Weights of a small transformer language model.
Size: width 128, 4 heads of 32, MLP 512 GELU, 6.26M parameters.
Training: a variant of SOAP for these matrices, 5178 steps.
Each number is 200 + 20 x the weight over its row's rms, rounded and kept within 0 to 999. Layers, rows and columns count from 0. The size before them is the row's rms in percent of the matrix's.

# down: layer 3 MLP down (transposed), 512x128, rms 0.108, rows 96-148, columns 0-63
# up: layer 3 MLP up, 512x128, rms 0.14, rows 97-148, columns 0-63
down96,111,192,186,191,199,215,208,232,170,238,210,198,187,217,185,200,215,180,220,207,224,215,178,206,191,191,221,175,171,179,226,214,202,224,215,196,195,220,186,192,177,218,194,221,176,198,181,179,183,209,232,158,220,226,234,168,217,204,208,201,202,225,227,208,200
up97,102,168,180,203,161,186,196,222,198,191,212,239,214,233,198,230,218,218,207,197,199,198,213,233,186,215,214,234,212,223,213,183,192,209,169,184,211,233,179,163,141,175,182,207,231,219,228,211,188,220,183,200,179,210,203,180,242,200,196,213,202,220,178,239,174
down97,105,229,226,214,223,221,224,196,200,235,173,162,191,170,207,183,186,188,189,214,177,207,191,172,199,188,192,191,174,189,199,207,208,185,220,225,211,202,207,226,271,206,225,191,195,197,174,185,220,191,202,225,177,169,178,194,160,215,211,179,221,180,217,160,212
up98,096,182,196,190,178,201,210,186,216,241,230,185,172,154,183,195,212,215,213,198,188,183,191,223,228,204,184,175,239,191,203,161,224,162,198,217,180,190,188,225,208,212,222,195,191,226,197,160,178,203,243,190,205,206,219,206,158,212,219,220,242,178,191,202,207
down98,075,173,194,207,196,225,195,190,205,188,170,219,223,183,184,224,194,192,162,215,200,189,168,226,186,223,181,207,187,205,222,184,167,208,185,194,185,192,190,213,214,210,219,194,195,233,251,203,211,214,207,168,205,189,215,192,223,200,165,199,198,192,182,216,215
up99,092,209,235,180,210,169,210,179,228,210,213,196,204,210,150,225,186,219,167,186,188,170,199,177,171,189,188,233,197,196,211,185,185,218,179,210,234,183,207,224,209,190,214,212,223,217,233,190,207,177,178,170,202,183,242,227,210,196,217,213,204,198,190,194,183
down99,089,206,223,188,197,173,212,213,232,210,239,207,158,194,195,210,194,225,191,205,188,185,216,232,192,189,180,248,191,174,194,184,196,212,187,249,230,184,197,226,233,209,220,211,207,260,210,183,207,211,165,186,233,200,211,221,195,176,174,203,205,207,182,214,183
up100,116,206,235,194,201,206,181,178,211,175,202,170,190,194,163,211,212,197,198,183,180,231,192,194,208,169,179,197,194,223,170,198,220,202,175,199,194,200,204,196,217,174,230,191,189,213,206,190,194,174,236,170,187,181,214,210,237,213,247,190,208,215,204,161,168
down100,120,177,218,195,200,216,202,212,194,176,226,224,199,208,198,201,194,237,191,169,226,205,197,194,176,192,183,204,217,241,225,209,198,202,235,204,221,189,177,209,201,220,214,222,185,166,169,202,202,209,190,182,244,198,199,195,210,183,215,229,195,214,201,208,229
up101,100,192,182,223,182,221,186,221,185,178,216,177,191,204,196,184,205,164,220,223,217,207,217,187,210,166,211,191,208,181,208,173,230,229,246,197,150,215,188,233,165,170,209,237,197,210,192,187,210,219,219,180,179,175,204,234,219,181,145,200,188,171,179,195,188
down101,089,189,197,193,193,198,207,194,201,159,176,216,196,196,211,193,193,206,196,220,186,183,223,228,193,222,162,191,189,206,203,216,168,194,153,194,202,200,200,178,235,197,200,189,176,216,196,179,167,176,195,181,184,205,237,199,183,228,213,187,219,175,209,180,228
up102,088,165,195,194,196,190,217,214,209,173,203,178,188,166,171,193,174,175,203,218,187,204,217,190,180,214,185,206,194,211,166,169,206,193,214,160,200,166,217,170,195,224,221,214,192,193,206,193,209,184,202,258,224,193,239,202,187,191,174,170,201,192,182,187,212
down102,087,174,211,212,195,187,197,195,218,200,207,183,188,151,187,186,202,172,239,194,207,180,199,222,208,183,147,204,182,190,165,171,184,200,219,189,223,211,210,177,185,202,198,194,202,221,180,213,184,179,205,262,195,205,220,200,226,187,171,180,195,230,201,202,190
up103,090,221,224,193,211,211,221,195,167,239,167,213,165,213,194,200,184,244,230,215,212,230,201,190,189,202,218,215,183,201,192,214,213,186,239,198,209,217,204,164,226,192,194,193,191,173,163,190,195,192,210,212,212,195,198,156,196,189,233,198,201,202,199,183,178
down103,097,180,165,221,180,181,184,174,222,170,210,177,215,172,204,200,202,167,154,180,176,160,210,192,187,189,162,206,201,217,186,194,187,219,149,200,203,187,200,239,182,187,181,196,216,232,237,236,194,198,195,199,187,234,212,230,201,196,191,206,183,216,206,224,184
up104,103,220,182,180,183,198,182,152,212,184,201,208,194,213,199,225,187,201,195,177,219,217,171,196,233,217,194,224,215,168,185,219,204,200,186,224,209,197,182,215,214,200,206,177,209,213,193,186,210,188,241,203,184,166,214,205,213,148,243,218,185,210,195,165,186
down104,107,186,192,195,187,196,185,210,164,221,186,211,195,204,220,188,201,208,193,200,196,228,208,198,200,205,197,196,167,164,165,210,217,235,219,220,191,179,164,251,208,182,199,194,183,225,188,206,204,232,214,177,179,159,225,181,173,179,189,188,185,194,201,214,191
up105,109,183,247,234,221,179,192,169,164,221,154,205,183,216,196,176,226,211,221,181,197,185,179,216,178,183,153,210,195,177,215,201,173,234,172,206,184,207,236,191,211,186,244,201,186,230,204,179,201,186,227,206,209,215,171,222,201,201,216,176,186,194,222,221,207
down105,094,214,219,206,218,184,191,178,183,220,211,229,195,202,177,213,213,172,144,206,184,210,210,201,201,164,172,212,227,204,226,217,170,228,158,203,208,169,195,207,198,170,219,199,218,231,228,186,202,197,164,177,225,206,234,197,182,229,190,199,230,174,195,201,214
up106,094,231,187,202,220,186,228,184,212,184,220,227,216,187,218,208,221,205,221,173,183,190,211,192,220,202,223,168,193,204,208,177,229,211,196,212,209,218,212,162,221,174,218,174,186,196,160,197,242,245,177,178,197,169,199,184,212,171,229,209,228,197,211,221,198
down106,079,183,195,181,186,204,191,184,173,200,183,154,209,190,191,195,222,150,196,198,192,158,192,206,212,211,185,180,173,158,211,193,206,200,195,182,205,168,212,235,202,198,202,222,187,247,162,192,171,213,177,171,198,180,173,167,202,184,203,229,184,210,185,221,183
up107,103,232,195,210,159,219,213,198,237,184,233,196,193,193,207,227,205,172,203,175,183,163,230,186,203,220,206,235,175,205,223,192,216,217,164,224,190,186,202,186,190,143,196,168,220,197,211,209,208,233,183,202,171,197,218,198,205,218,163,220,185,195,193,201,171
down107,099,187,180,178,219,193,165,186,194,186,211,192,183,231,177,222,186,207,223,214,199,184,194,187,227,225,198,223,215,217,196,192,202,163,192,184,211,196,237,220,215,174,205,208,204,192,224,203,209,195,171,191,186,200,192,223,180,192,222,235,188,218,187,204,229
up108,091,204,197,235,228,180,216,198,167,188,184,208,205,233,192,160,185,224,195,222,202,192,208,171,193,212,162,224,213,199,228,175,202,208,163,211,219,201,180,205,197,165,203,195,231,192,211,193,187,220,181,227,196,208,213,203,164,212,202,206,206,193,207,189,189
down108,093,192,207,161,178,199,197,222,243,209,175,169,214,193,189,231,203,182,209,211,212,230,197,206,222,207,234,181,184,202,154,214,176,217,243,178,200,211,227,185,177,227,207,199,185,194,191,229,192,173,222,180,212,190,173,197,267,194,201,214,189,213,176,223,208
up109,095,205,225,174,178,209,196,171,209,217,194,199,190,163,221,164,199,231,212,185,193,191,171,209,200,210,191,204,170,186,249,199,208,182,161,212,176,152,192,180,184,196,181,185,219,201,183,197,189,199,228,220,193,187,201,195,193,185,180,205,230,233,218,168,193
down109,088,225,213,192,218,204,187,216,174,208,195,227,185,205,201,155,244,218,212,216,192,198,159,243,202,226,174,184,201,213,223,225,217,163,195,258,207,188,231,187,219,202,172,195,192,206,199,224,207,191,183,221,208,226,204,196,188,195,193,204,218,233,210,215,195
up110,096,175,198,213,203,187,191,230,211,198,219,210,199,221,239,198,226,170,187,176,195,178,225,214,188,175,211,207,243,226,196,190,196,182,194,208,197,213,204,188,200,172,194,216,166,214,194,199,224,179,194,189,173,217,230,222,178,215,197,207,218,180,163,195,223
down110,102,240,179,173,214,233,195,160,197,210,189,215,197,167,167,200,175,214,173,208,194,216,219,198,194,213,184,211,176,179,218,217,187,202,208,202,207,193,204,206,200,207,211,193,217,175,195,216,177,213,215,207,230,211,186,168,200,188,200,196,192,212,246,214,185
up111,093,176,208,229,232,209,227,217,208,250,184,165,217,165,177,200,196,199,213,200,177,191,178,215,217,206,179,192,159,228,184,185,214,157,191,201,180,167,210,245,182,202,218,176,197,221,210,202,183,177,197,179,223,216,201,205,202,215,192,196,214,191,171,201,220
down111,092,188,202,205,171,230,191,191,175,215,233,208,197,192,211,192,219,157,158,240,154,192,153,225,201,202,185,170,169,225,198,179,182,180,218,188,206,184,177,195,204,224,192,199,199,229,183,220,212,204,169,189,208,196,169,172,213,196,201,198,192,230,192,211,215
up112,104,198,241,209,196,210,213,213,181,228,212,210,166,164,211,159,209,195,212,234,222,216,235,229,209,191,189,208,194,202,218,183,207,182,199,215,215,210,164,165,206,202,179,198,175,189,198,178,198,201,236,188,214,209,192,247,226,179,196,159,194,197,201,205,206
down112,101,227,184,186,200,171,208,222,220,192,184,191,208,207,171,210,183,197,195,200,185,247,209,179,189,193,179,181,219,192,199,234,199,177,157,213,183,214,224,187,204,213,197,208,187,177,206,204,189,198,178,183,219,212,248,189,229,192,183,208,190,211,222,222,179
up113,098,160,245,219,189,207,199,202,193,212,195,179,203,180,192,166,207,185,240,220,233,173,217,211,204,183,192,198,186,203,209,215,225,183,195,209,216,210,181,188,220,207,227,216,195,188,186,217,198,232,192,226,213,189,191,168,216,183,209,228,182,220,199,190,170
down113,098,245,191,209,202,189,200,176,227,181,207,200,215,204,202,236,193,208,160,218,144,222,211,166,206,205,191,208,186,205,179,203,190,178,183,172,175,185,214,211,179,190,199,226,224,219,200,176,223,204,186,197,198,216,190,203,210,215,199,185,220,213,242,223,236
up114,100,209,204,219,216,221,157,192,223,187,181,244,198,218,186,218,182,211,209,191,211,172,209,168,185,215,201,167,219,239,209,212,200,196,194,187,187,199,201,214,213,211,213,190,202,219,172,222,186,184,220,219,252,169,214,188,219,184,218,179,164,219,198,152,237
down114,110,198,193,197,214,226,193,169,230,193,173,228,161,183,216,184,211,181,214,206,189,186,165,186,164,232,204,173,193,191,192,255,189,192,204,174,193,190,210,234,211,219,216,211,233,221,193,223,203,179,216,257,235,178,198,195,214,207,197,192,172,188,190,189,213
up115,091,217,181,216,213,188,198,197,199,191,208,180,209,215,211,200,215,218,197,170,158,186,243,199,188,205,243,176,220,187,207,175,231,169,174,168,193,223,185,231,209,215,198,198,224,189,210,208,204,180,188,213,189,196,155,187,190,230,171,241,210,219,178,221,201
down115,097,196,209,174,191,214,203,217,200,229,187,199,183,197,212,193,197,193,192,223,238,223,172,207,219,210,167,215,188,211,192,226,188,243,242,237,202,193,211,170,200,206,203,220,205,185,195,215,200,221,196,192,217,197,245,209,187,181,200,169,195,179,214,211,204
up116,093,210,209,201,182,227,205,209,190,195,218,215,149,183,164,194,211,188,187,225,205,205,233,196,224,202,215,210,224,191,211,193,222,207,229,212,202,204,163,184,191,193,210,199,195,206,187,191,193,190,178,207,253,186,208,230,190,228,219,175,170,236,238,169,199
down116,096,187,180,204,236,190,186,208,222,198,176,181,247,237,219,199,172,239,219,190,200,203,193,218,181,212,190,201,196,195,205,205,183,196,153,204,211,213,238,204,208,202,200,218,207,185,226,212,205,218,223,207,163,234,182,171,236,197,180,212,226,158,166,223,198
up117,106,210,187,192,169,208,242,186,195,197,228,173,191,216,200,193,190,230,195,192,175,180,228,170,254,198,171,143,195,193,188,181,188,198,179,197,211,182,188,181,214,173,217,168,199,224,222,159,196,199,213,199,197,174,186,181,175,189,204,220,250,174,212,193,194
down117,108,200,195,205,164,168,192,170,187,193,206,206,190,205,201,174,211,189,190,227,192,199,196,203,228,229,183,149,200,177,206,189,168,186,146,208,171,180,209,194,216,159,199,177,195,202,194,218,177,186,220,217,215,189,202,177,215,188,167,222,224,189,194,202,185
up118,112,166,189,184,241,219,185,210,183,213,189,190,220,211,178,192,179,183,224,214,216,209,213,157,228,194,222,189,202,185,205,200,195,213,197,208,192,196,193,187,213,253,206,197,191,205,190,221,185,185,186,206,214,174,203,206,222,215,224,210,182,185,196,205,166
down118,120,221,203,219,208,232,176,218,202,176,200,206,200,223,213,213,200,181,205,193,205,206,173,148,221,205,205,199,197,227,213,204,222,204,208,215,190,195,174,194,212,237,190,196,130,178,213,199,168,171,210,220,201,216,196,224,223,175,202,171,207,197,172,202,195
up119,082,209,191,216,208,154,190,192,208,185,181,216,213,209,195,190,234,176,199,208,178,181,229,225,167,226,196,196,217,222,205,170,191,208,196,211,211,206,196,210,184,212,206,176,206,178,209,177,214,194,222,193,231,174,206,185,183,221,190,170,161,155,190,175,206
down119,092,196,185,177,206,229,207,212,195,199,209,194,212,202,205,220,182,238,173,195,206,203,185,198,218,186,194,216,184,194,187,206,219,201,234,185,185,180,209,207,236,182,166,225,229,223,210,197,195,222,186,210,176,221,197,210,195,179,222,199,233,214,215,224,184
up120,119,231,174,184,188,187,198,182,198,223,195,220,203,159,163,178,203,192,209,195,210,230,209,218,199,247,205,228,215,191,238,212,236,181,220,213,201,200,157,185,177,200,228,209,213,195,184,240,182,195,222,182,188,170,207,180,200,195,212,186,161,185,166,196,259
down120,107,158,214,214,189,233,203,202,211,199,194,196,177,240,207,239,209,186,216,200,175,194,207,208,198,185,181,198,201,202,207,205,160,210,163,212,193,191,209,200,242,226,167,207,171,220,198,190,222,174,165,179,236,191,204,197,235,225,176,202,222,226,195,189,181
up121,103,167,183,228,186,178,225,201,166,191,200,184,175,237,174,224,226,216,213,212,178,184,216,215,222,190,211,206,233,230,197,209,231,213,175,226,207,192,192,207,215,201,205,181,233,203,217,181,213,207,232,188,181,199,216,178,201,225,172,189,184,202,194,202,195
down121,106,240,220,152,212,209,170,184,227,216,183,225,221,176,231,188,191,184,170,186,214,227,203,202,179,216,185,234,184,201,186,193,187,201,218,186,202,229,196,211,189,196,205,214,211,203,188,220,187,207,176,177,212,219,196,206,203,180,227,202,204,186,227,209,197
up122,090,205,200,214,170,193,179,199,224,194,205,185,209,188,205,186,214,213,223,189,248,179,222,192,230,214,188,171,206,197,202,213,222,200,207,176,191,231,192,193,199,224,224,208,229,190,222,185,192,249,230,204,220,158,200,211,204,179,171,219,222,214,199,241,197
down122,095,185,210,175,176,187,212,182,194,202,189,191,194,212,193,197,154,188,179,195,150,231,205,228,189,202,196,219,195,191,179,164,186,193,168,218,175,177,212,186,193,177,178,202,181,208,186,200,212,169,161,170,192,215,200,178,195,212,207,187,187,176,195,174,213
up123,101,196,209,223,214,190,207,200,223,207,180,143,197,235,198,196,184,207,240,219,170,154,207,222,190,179,158,186,244,202,175,203,225,219,199,193,226,170,223,222,212,191,226,204,185,202,237,223,209,206,235,185,191,210,203,169,184,249,220,213,221,206,215,176,178
down123,101,195,204,177,214,233,209,183,183,215,163,212,219,189,208,200,195,212,138,198,189,208,260,204,202,200,208,252,198,218,167,166,199,183,205,220,164,212,190,210,209,207,200,198,233,189,219,178,193,197,207,192,186,182,172,199,221,188,147,200,219,192,194,219,208
up124,101,198,211,164,194,173,187,223,168,211,204,182,188,235,211,213,246,172,221,234,208,164,213,227,211,218,159,176,206,218,192,178,180,198,205,227,174,195,197,212,197,214,189,219,196,221,189,191,211,175,212,189,172,173,211,225,207,205,230,216,218,186,154,213,224
down124,104,222,200,192,170,150,190,202,202,203,237,197,218,247,175,195,230,205,218,208,230,210,231,214,214,241,237,208,200,195,208,180,193,189,187,219,168,172,193,205,191,210,191,226,235,180,198,202,208,166,196,198,185,176,227,203,197,190,217,235,194,164,186,218,218
up125,092,202,213,209,167,183,172,180,211,177,179,235,163,230,217,206,231,174,213,164,170,190,227,180,219,209,178,229,163,213,192,183,202,214,203,219,206,201,156,227,195,225,219,198,227,213,210,200,209,221,217,217,185,205,191,161,212,196,224,192,188,200,230,199,155
down125,091,206,193,209,206,209,215,204,205,201,218,182,216,171,182,199,176,214,217,233,220,216,208,214,182,214,250,185,234,192,189,241,204,188,193,198,189,186,229,193,194,176,210,221,176,210,183,207,188,158,173,184,209,200,237,243,189,203,159,200,193,217,179,212,255
up126,093,185,176,217,177,221,240,227,215,215,194,206,189,163,199,226,196,211,215,252,243,211,202,184,177,222,192,211,200,178,182,217,170,210,202,188,204,210,195,176,220,177,191,210,211,213,214,217,211,228,203,216,206,184,180,228,160,167,227,195,240,171,183,176,183
down126,080,223,197,153,167,218,213,188,189,213,232,203,208,189,204,252,182,199,204,247,179,168,202,223,190,178,193,219,156,174,169,213,161,187,234,213,195,197,167,208,206,206,151,223,184,197,207,210,197,227,191,207,231,195,198,197,187,210,215,212,233,168,207,179,212
up127,097,229,206,192,203,215,234,211,207,216,169,214,223,207,189,202,181,186,194,199,179,205,188,217,236,201,195,232,188,189,204,162,220,213,181,166,212,184,198,188,210,192,192,189,199,193,197,211,161,213,201,188,199,239,192,171,176,194,157,203,199,222,189,197,189
down127,104,191,192,211,219,188,151,176,211,165,225,188,199,183,207,198,220,216,234,178,196,216,202,185,200,185,207,153,198,206,218,222,192,200,188,250,198,216,205,230,202,203,197,180,217,209,210,158,227,182,216,196,205,168,203,222,225,218,225,200,198,161,209,214,221
up128,093,228,204,224,209,213,202,214,218,191,175,208,203,191,186,214,190,211,194,205,232,205,175,188,162,191,207,205,196,174,214,240,198,216,195,230,205,199,185,228,209,219,210,209,226,189,195,185,182,203,177,228,205,236,201,163,181,219,200,215,175,200,206,189,209
down128,100,199,206,167,195,181,181,176,207,200,187,208,209,198,175,185,201,176,189,200,174,188,207,179,238,208,203,210,214,223,187,196,186,166,199,178,198,211,206,177,196,205,209,192,200,200,210,186,217,202,229,184,199,171,187,231,208,194,196,195,221,219,219,188,188
up129,113,211,177,195,230,194,195,190,225,208,223,220,210,195,222,207,170,231,188,202,221,186,197,217,165,237,195,203,212,192,211,189,200,220,212,179,220,199,160,180,220,212,221,198,208,180,198,196,207,179,202,189,219,202,193,198,218,185,187,243,211,217,223,176,184
down129,128,222,206,182,177,212,208,203,235,182,251,216,194,225,190,176,205,223,201,186,236,192,231,191,226,211,178,200,194,219,186,182,173,180,167,201,214,190,188,206,177,203,232,209,221,191,224,219,193,205,203,176,178,203,182,216,177,175,198,225,204,183,196,201,214
up130,093,141,202,218,212,242,230,224,202,243,225,219,178,193,181,194,218,182,170,217,269,226,189,184,217,198,166,183,219,211,213,189,211,187,173,199,209,234,190,212,195,201,189,203,196,196,201,204,186,221,202,209,187,214,197,214,159,207,208,213,195,194,218,199,210
down130,110,236,171,206,210,177,181,201,201,176,188,166,212,195,244,218,165,222,179,196,142,205,227,203,204,190,237,219,199,193,196,159,200,207,221,219,194,181,240,180,212,211,201,205,238,215,187,183,205,205,193,173,204,235,190,220,221,208,229,217,233,197,208,217,196
up131,096,191,175,195,197,196,188,148,199,178,222,234,178,224,219,248,243,225,218,184,225,202,207,193,218,206,221,210,225,178,172,217,204,223,184,194,216,242,203,172,181,191,193,202,193,203,198,179,205,241,157,213,205,228,200,225,186,193,195,201,180,197,209,171,190
down131,095,215,224,197,214,218,229,235,196,228,188,185,223,193,188,156,179,154,191,186,187,204,195,224,188,182,172,186,179,229,216,197,178,189,208,190,186,181,207,215,222,192,215,188,188,201,196,213,201,145,235,181,183,182,169,165,219,200,193,170,214,182,191,215,190
up132,092,248,188,185,215,200,184,192,218,202,202,190,181,224,177,185,171,232,213,174,217,185,220,232,175,180,263,168,238,192,198,181,176,158,187,231,212,201,177,180,215,209,220,219,199,222,203,203,249,198,193,231,196,211,197,177,195,205,235,196,210,166,204,187,190
down132,106,168,205,208,205,221,194,195,196,192,204,207,238,206,232,196,224,184,202,207,183,199,203,190,230,216,149,237,183,207,226,222,221,245,201,199,188,195,226,222,176,203,204,177,212,179,202,201,168,198,207,177,213,179,195,238,195,228,146,210,200,218,202,224,218
up133,105,232,205,217,194,156,187,192,162,199,192,219,222,212,217,218,190,230,195,203,240,219,181,163,169,217,214,224,172,225,180,200,185,195,168,214,181,227,192,202,222,229,212,195,212,205,200,191,169,191,196,216,208,210,159,225,221,204,203,186,219,182,198,159,205
down133,112,206,197,193,217,170,200,223,200,214,233,261,191,177,213,216,213,201,185,184,166,223,205,196,187,198,201,202,190,205,177,210,215,214,188,177,186,204,212,177,200,195,174,187,224,198,210,230,187,209,169,188,177,179,183,203,188,194,195,170,202,191,199,182,202
up134,102,201,208,205,211,153,210,202,218,212,205,170,216,209,202,200,148,193,159,202,179,180,189,206,230,225,175,190,180,141,182,193,204,191,169,212,225,199,196,209,228,224,227,170,197,220,215,165,179,184,225,204,165,180,195,212,232,194,182,213,226,165,217,191,180
down134,118,200,175,214,201,188,209,195,184,189,166,187,217,183,220,202,210,210,165,204,160,223,191,167,181,191,170,234,208,202,175,161,205,195,159,206,192,205,215,208,219,213,220,182,217,224,231,215,187,204,229,193,216,244,175,203,192,189,204,198,212,200,147,226,165
up135,097,189,209,193,187,207,182,194,229,219,185,184,176,193,217,225,223,222,209,199,222,173,207,212,200,208,193,181,209,235,181,159,222,217,158,222,199,202,182,206,244,193,160,209,220,219,189,195,168,210,211,204,204,222,210,211,200,176,177,197,219,176,199,179,188
down135,098,195,201,225,205,204,225,208,160,183,201,208,207,193,187,165,175,170,181,201,199,217,179,187,187,185,210,234,191,172,219,243,166,185,263,173,204,208,205,182,178,207,239,194,188,197,226,185,219,186,199,222,209,184,194,176,202,190,229,180,193,224,206,205,187
up136,100,202,173,218,170,194,198,211,218,196,178,169,169,207,170,181,191,176,200,199,194,207,230,158,205,238,238,216,220,199,229,192,226,206,201,214,213,178,185,203,208,209,214,187,222,202,214,174,162,212,198,222,193,218,252,170,205,199,204,190,215,217,177,179,165
down136,106,193,218,191,234,214,211,189,181,209,228,236,213,193,247,207,223,197,196,191,213,210,167,235,223,184,148,180,208,214,183,228,185,207,212,200,182,242,209,209,203,200,210,206,161,188,185,239,237,190,217,178,205,191,173,196,174,179,205,202,190,207,218,216,247
up137,108,179,209,182,247,217,213,221,172,226,207,166,167,202,184,182,249,221,212,200,197,188,226,210,180,159,241,190,225,222,201,188,209,195,215,195,177,218,201,188,178,198,208,222,199,185,174,216,204,227,166,231,195,196,209,187,216,202,199,195,211,197,211,170,202
down137,128,163,193,201,237,216,202,193,224,212,231,194,207,186,206,218,227,206,215,180,191,194,191,207,224,179,240,184,228,239,211,225,213,194,196,183,198,194,203,176,206,211,180,207,186,178,157,178,213,216,200,190,183,223,205,214,234,198,186,202,232,178,187,176,217
up138,107,203,195,208,200,219,163,194,186,185,183,201,202,231,219,171,207,221,216,230,234,179,216,208,177,238,208,221,206,176,204,209,175,209,222,200,174,196,215,221,185,178,208,242,255,217,195,150,201,232,237,198,185,181,172,201,190,190,150,194,217,214,188,198,164
down138,117,211,227,194,207,236,197,199,216,181,198,204,235,211,211,185,214,189,212,210,207,179,197,200,220,224,194,217,196,198,202,176,145,190,171,173,188,183,214,191,187,218,207,219,210,200,195,194,196,186,224,222,194,182,197,179,189,213,190,231,199,251,157,246,166
up139,081,194,197,194,221,196,242,180,195,215,210,220,192,190,193,210,221,200,207,202,205,163,200,204,222,215,200,164,206,189,162,191,223,203,187,203,228,180,187,214,206,155,181,182,199,200,233,159,168,199,212,223,219,225,210,187,206,211,230,213,200,217,173,185,208
down139,072,180,213,208,159,196,209,161,187,195,213,220,232,192,181,179,186,198,164,241,172,205,169,231,221,206,175,159,199,196,178,185,213,195,207,237,212,192,208,239,158,182,213,204,205,166,175,188,189,214,183,198,207,195,218,199,203,208,198,207,175,202,163,223,218
up140,092,181,215,191,202,178,174,196,215,173,210,212,219,193,196,201,179,216,224,170,222,177,164,191,228,191,190,163,188,188,229,182,155,179,194,185,194,182,205,203,169,186,199,205,201,212,204,223,243,203,187,205,201,173,193,231,176,199,191,205,196,154,204,165,229
down140,079,215,213,172,169,179,228,200,216,181,205,223,185,198,192,197,197,198,155,209,193,234,194,254,195,180,201,179,221,169,210,209,192,211,228,173,193,231,201,188,227,210,196,218,193,235,174,213,210,204,186,186,208,236,212,206,212,215,223,211,194,208,188,213,188
up141,106,197,192,213,208,203,215,202,194,179,203,143,212,173,217,214,223,190,234,181,205,222,195,201,216,186,192,172,215,206,240,214,177,168,233,232,234,208,240,191,181,179,219,200,211,193,186,232,194,170,184,233,221,188,153,213,209,195,169,193,216,209,214,201,197
down141,088,191,203,164,174,213,223,189,169,204,228,193,218,175,228,194,227,187,195,195,216,215,161,184,178,181,178,188,220,202,224,200,221,178,195,195,202,211,186,194,182,174,221,184,216,194,185,233,218,191,198,200,217,185,203,176,240,206,192,135,198,247,178,172,172
up142,086,174,179,218,195,193,191,210,175,184,214,215,193,201,233,177,191,201,246,195,238,204,217,196,218,179,223,200,195,189,210,185,195,183,219,180,199,188,220,190,204,194,212,199,185,214,145,205,209,208,208,203,190,190,165,192,232,211,186,115,213,170,183,200,189
down142,080,168,157,248,200,200,189,203,168,205,224,213,207,199,222,183,225,187,259,180,211,209,206,172,217,160,207,198,191,194,193,203,214,212,232,189,221,235,213,191,184,205,173,216,182,190,167,216,208,205,209,221,191,181,189,201,228,200,195,161,198,187,179,213,197
up143,100,183,151,189,231,193,206,226,168,199,199,202,193,188,226,224,231,181,209,226,220,173,204,200,185,213,217,193,199,219,170,178,200,226,186,195,221,196,222,201,243,219,195,178,203,218,208,244,193,224,222,196,189,197,180,242,134,227,177,170,210,170,214,210,191
down143,084,243,165,207,180,198,184,190,210,188,231,208,204,216,207,206,180,220,205,207,163,197,208,197,185,193,202,175,198,168,212,213,190,196,218,201,195,174,185,183,181,199,145,212,180,171,172,230,207,218,189,186,167,225,200,211,183,196,191,233,168,196,199,205,176
up144,098,240,219,203,183,241,199,210,198,191,187,209,172,184,206,190,233,239,209,211,186,191,201,197,189,196,197,168,196,243,159,181,187,209,202,230,171,181,197,180,173,148,202,192,208,187,215,196,230,190,202,180,206,192,203,198,176,210,203,178,213,194,209,203,210
down144,091,175,208,212,188,187,212,187,192,216,197,235,252,205,186,216,189,177,182,216,227,187,186,187,178,206,191,189,197,176,235,251,197,205,191,211,204,210,199,243,250,195,206,229,178,204,196,249,171,219,220,179,209,204,211,179,193,212,201,232,165,222,196,210,200
up145,106,201,199,231,182,177,174,229,186,216,204,225,184,219,219,224,231,199,213,218,239,204,238,233,200,225,205,214,205,205,211,160,212,197,196,170,197,177,216,211,193,196,194,194,243,252,188,168,219,200,219,210,180,217,187,184,218,183,170,180,211,205,194,210,186
down145,108,198,209,229,193,168,207,196,197,221,200,209,212,212,234,191,222,191,236,231,223,209,235,214,204,202,199,214,206,174,203,172,193,190,194,150,187,172,204,206,192,193,185,196,208,202,177,173,213,192,207,203,160,178,190,187,230,173,211,193,231,208,168,213,192
up146,108,213,180,225,212,227,215,223,184,208,207,196,162,202,217,197,200,185,187,186,202,229,223,177,205,280,227,201,242,201,215,197,207,222,182,206,210,189,169,212,215,210,195,191,185,186,192,213,174,220,197,236,209,199,168,196,174,204,189,163,190,229,209,207,177
down146,112,179,231,206,202,208,201,163,193,162,192,190,232,206,210,193,183,233,196,206,191,193,193,240,194,158,225,196,188,214,237,187,188,196,194,213,197,211,252,162,230,187,214,229,181,183,233,225,198,223,203,195,166,217,230,187,190,183,245,231,205,177,210,217,216
up147,110,227,213,220,200,191,196,216,166,223,214,223,180,184,219,199,199,232,193,181,222,246,193,184,167,184,194,203,169,217,205,218,201,202,211,195,198,192,157,163,190,183,201,185,198,192,173,196,181,177,198,193,215,177,203,193,223,182,219,170,242,230,198,198,208
down147,111,218,218,199,202,180,205,240,166,202,225,215,207,188,198,220,197,218,226,168,226,241,194,202,162,168,194,185,220,225,182,207,199,187,244,209,208,236,159,188,211,227,205,186,217,180,195,185,199,216,215,217,221,199,200,210,200,200,208,175,207,210,197,223,190
up148,113,199,208,177,236,176,201,180,199,190,190,214,220,207,183,204,179,237,224,180,200,217,177,206,195,181,237,175,196,225,181,187,173,181,200,216,197,194,175,208,182,215,186,211,169,225,213,189,232,204,209,190,209,209,202,216,205,196,248,222,228,193,188,160,199
down148,124,203,217,139,220,217,217,194,202,184,203,220,176,191,184,194,207,202,232,219,194,212,177,200,189,173,224,180,189,203,184,201,176,216,200,191,212,192,186,201,178,188,188,219,196,221,196,183,235,224,193,168,195,192,223,200,212,228,248,181,248,188,170,177,206